python train.py --rope_fraction=1.0 --attn_scale=0.177 --init="uniform" --init_std_down=0.0 --decay_fraction=1.0 --dataset="wikipedia_en"
Each number is 500 + 40 x the weight over its row's rms, rounded and kept within 0 to 999. Layers, rows and columns count from 0. Numbers have three digits each. The size before them is the row's rms in percent of the matrix's.

# down: layer 6 MLP down (transposed), 192x64, rms 0.167, rows 184-191, columns 0-63
# gate: layer 6 MLP gate, 192x64, rms 0.186, rows 185-191, columns 0-63
# up: layer 6 MLP up, 192x64, rms 0.171, rows 185-191, columns 0-63
down184 100:563500477528528468508472464491534496478495531553512515421505523399530446516503547519488536515521486477526502521564527454522540561437476501521415510563572456486494443484527468563461525399472471
gate185 078:512453472609484534455540550530488456521536478511508483487499472507427500523465494527471544475465503482519416525504466475522515470508553549460604490526497491419538493492494490410547523463539593
up185 084:456456462593511512502449535522459488539470525533518530439519481440527576477532448508503498524421517545497480520504570519495479468547530451410504488525577536414481548504518462484476574524518487
down185 083:502494510420529447524503490491534511604429508506473447596565495482545500471559515494507492552500528541461533497467486455441445511526466416483528516483468549583476520465503432504534523536488461
gate186 092:492420502485494440534507445464513555473466521491542481518464557499535552458513486504482449585524499467545487539502540529401520551514410473548513522488569461465447513497438482569507563507503538
up186 094:551448470489525549564542504472509490565513510500454492523421553479477470530492503404535466497497435416510514491524447457474543478496561550504500596513532467541501536523473449539441489526544445
down186 094:491475492486537461461480487411483548503406520543463504492421597471479512508479506501434539512506514540462480511606534494466482491507466438482543561449564543490498486540477512577501524487556511
gate187 087:471456533458499484588485511480489555534485477554513409503527509522522506502496549480507522509521466482424533539467542566496436469562521459537471455483564546422446518520468522501428577503444461
up187 088:486476518575488509461509536530541526406470621508483506551532547421487558512524552497456495502501495503562400506488510534469515500526482458484491488501498499469459480498522499468443557495387514
down187 090:503527517470566481517425589491507510460466510476534488430503503520516541543496411374532497430546501504456511460461466563469476467486493477460512578563484514492532534476518536457535509521513540
gate188 089:526511465530499442520537575425512466550478505486480415485525521500420522503542502539512464534450512573542502484523489520509426466554476539500547542525532387489478442470463474525486483584477510
up188 095:468509511434529492471512546514459449513530479486562498540439494414530521516468530590499507428568477524504457452540493532454508512500493477471517510524487448466453491437507515524493486603616483
down188 093:556538563454513490432530518487447477490459491467483487500447544441524573514520473548511486452475423475533506451484533515437565445498465511484498490572553537493557484437593484483526482569532478
gate189 117:509589471518469541466532564384511486511497519442514490496465578486465485428578548472527481557504467488503509507539535497435440425561522522535523512508531477536530433514454487498481476547483517
up189 108:438481511472458480547540552552500492487534536505553491500440496494553456530534521573413568473472452469441476478426497507493496517537527531529467473594490484465560557494486545480443458512551441
down189 108:489521497496573439451520536513480435440510508531504470487433538471535488549524490496531555437571451461537439539442575519511543489507533490509469477526573563447467495485495551461519477577487441
gate190 096:484594490505526492463523559422508517492555470546510418389426487487481484469499501513457507571518532492512484527557547488491503443466490471485468527431541478569485490456516545507463480549554458
up190 106:462508516460423487486469507467594516493488487484478529472510560565545461553436495500546546543581442575525462538464473501451466498513527496483452541539527471518509504470488456562551592446490508
down190 108:458553468471496513452480502507571420489561513460526518451510505542632487441413494488485535529562486559565477503529508519508558477469442481477478476500484440485529461518490463533521517435539498
gate191 101:496485483598499433482562536536558500435519475548618492496459478525491566436472575454469478554501482437526460509516500463493457473470484467487539503514491501485515493468524466581548516459450500
up191 104:484496577573428515514497487501468480501507490568531469496487509421470533486471445464519553432508503503574494547495460478521499579471463451478525466481501573431546471563517405525561491475501505
down191 108:559527552458461544483505499466465491585402520374460488512541522461536449519526497537533519460450463554501555514487546496488564492492467478490483483523482590549477489554457526481486461525516514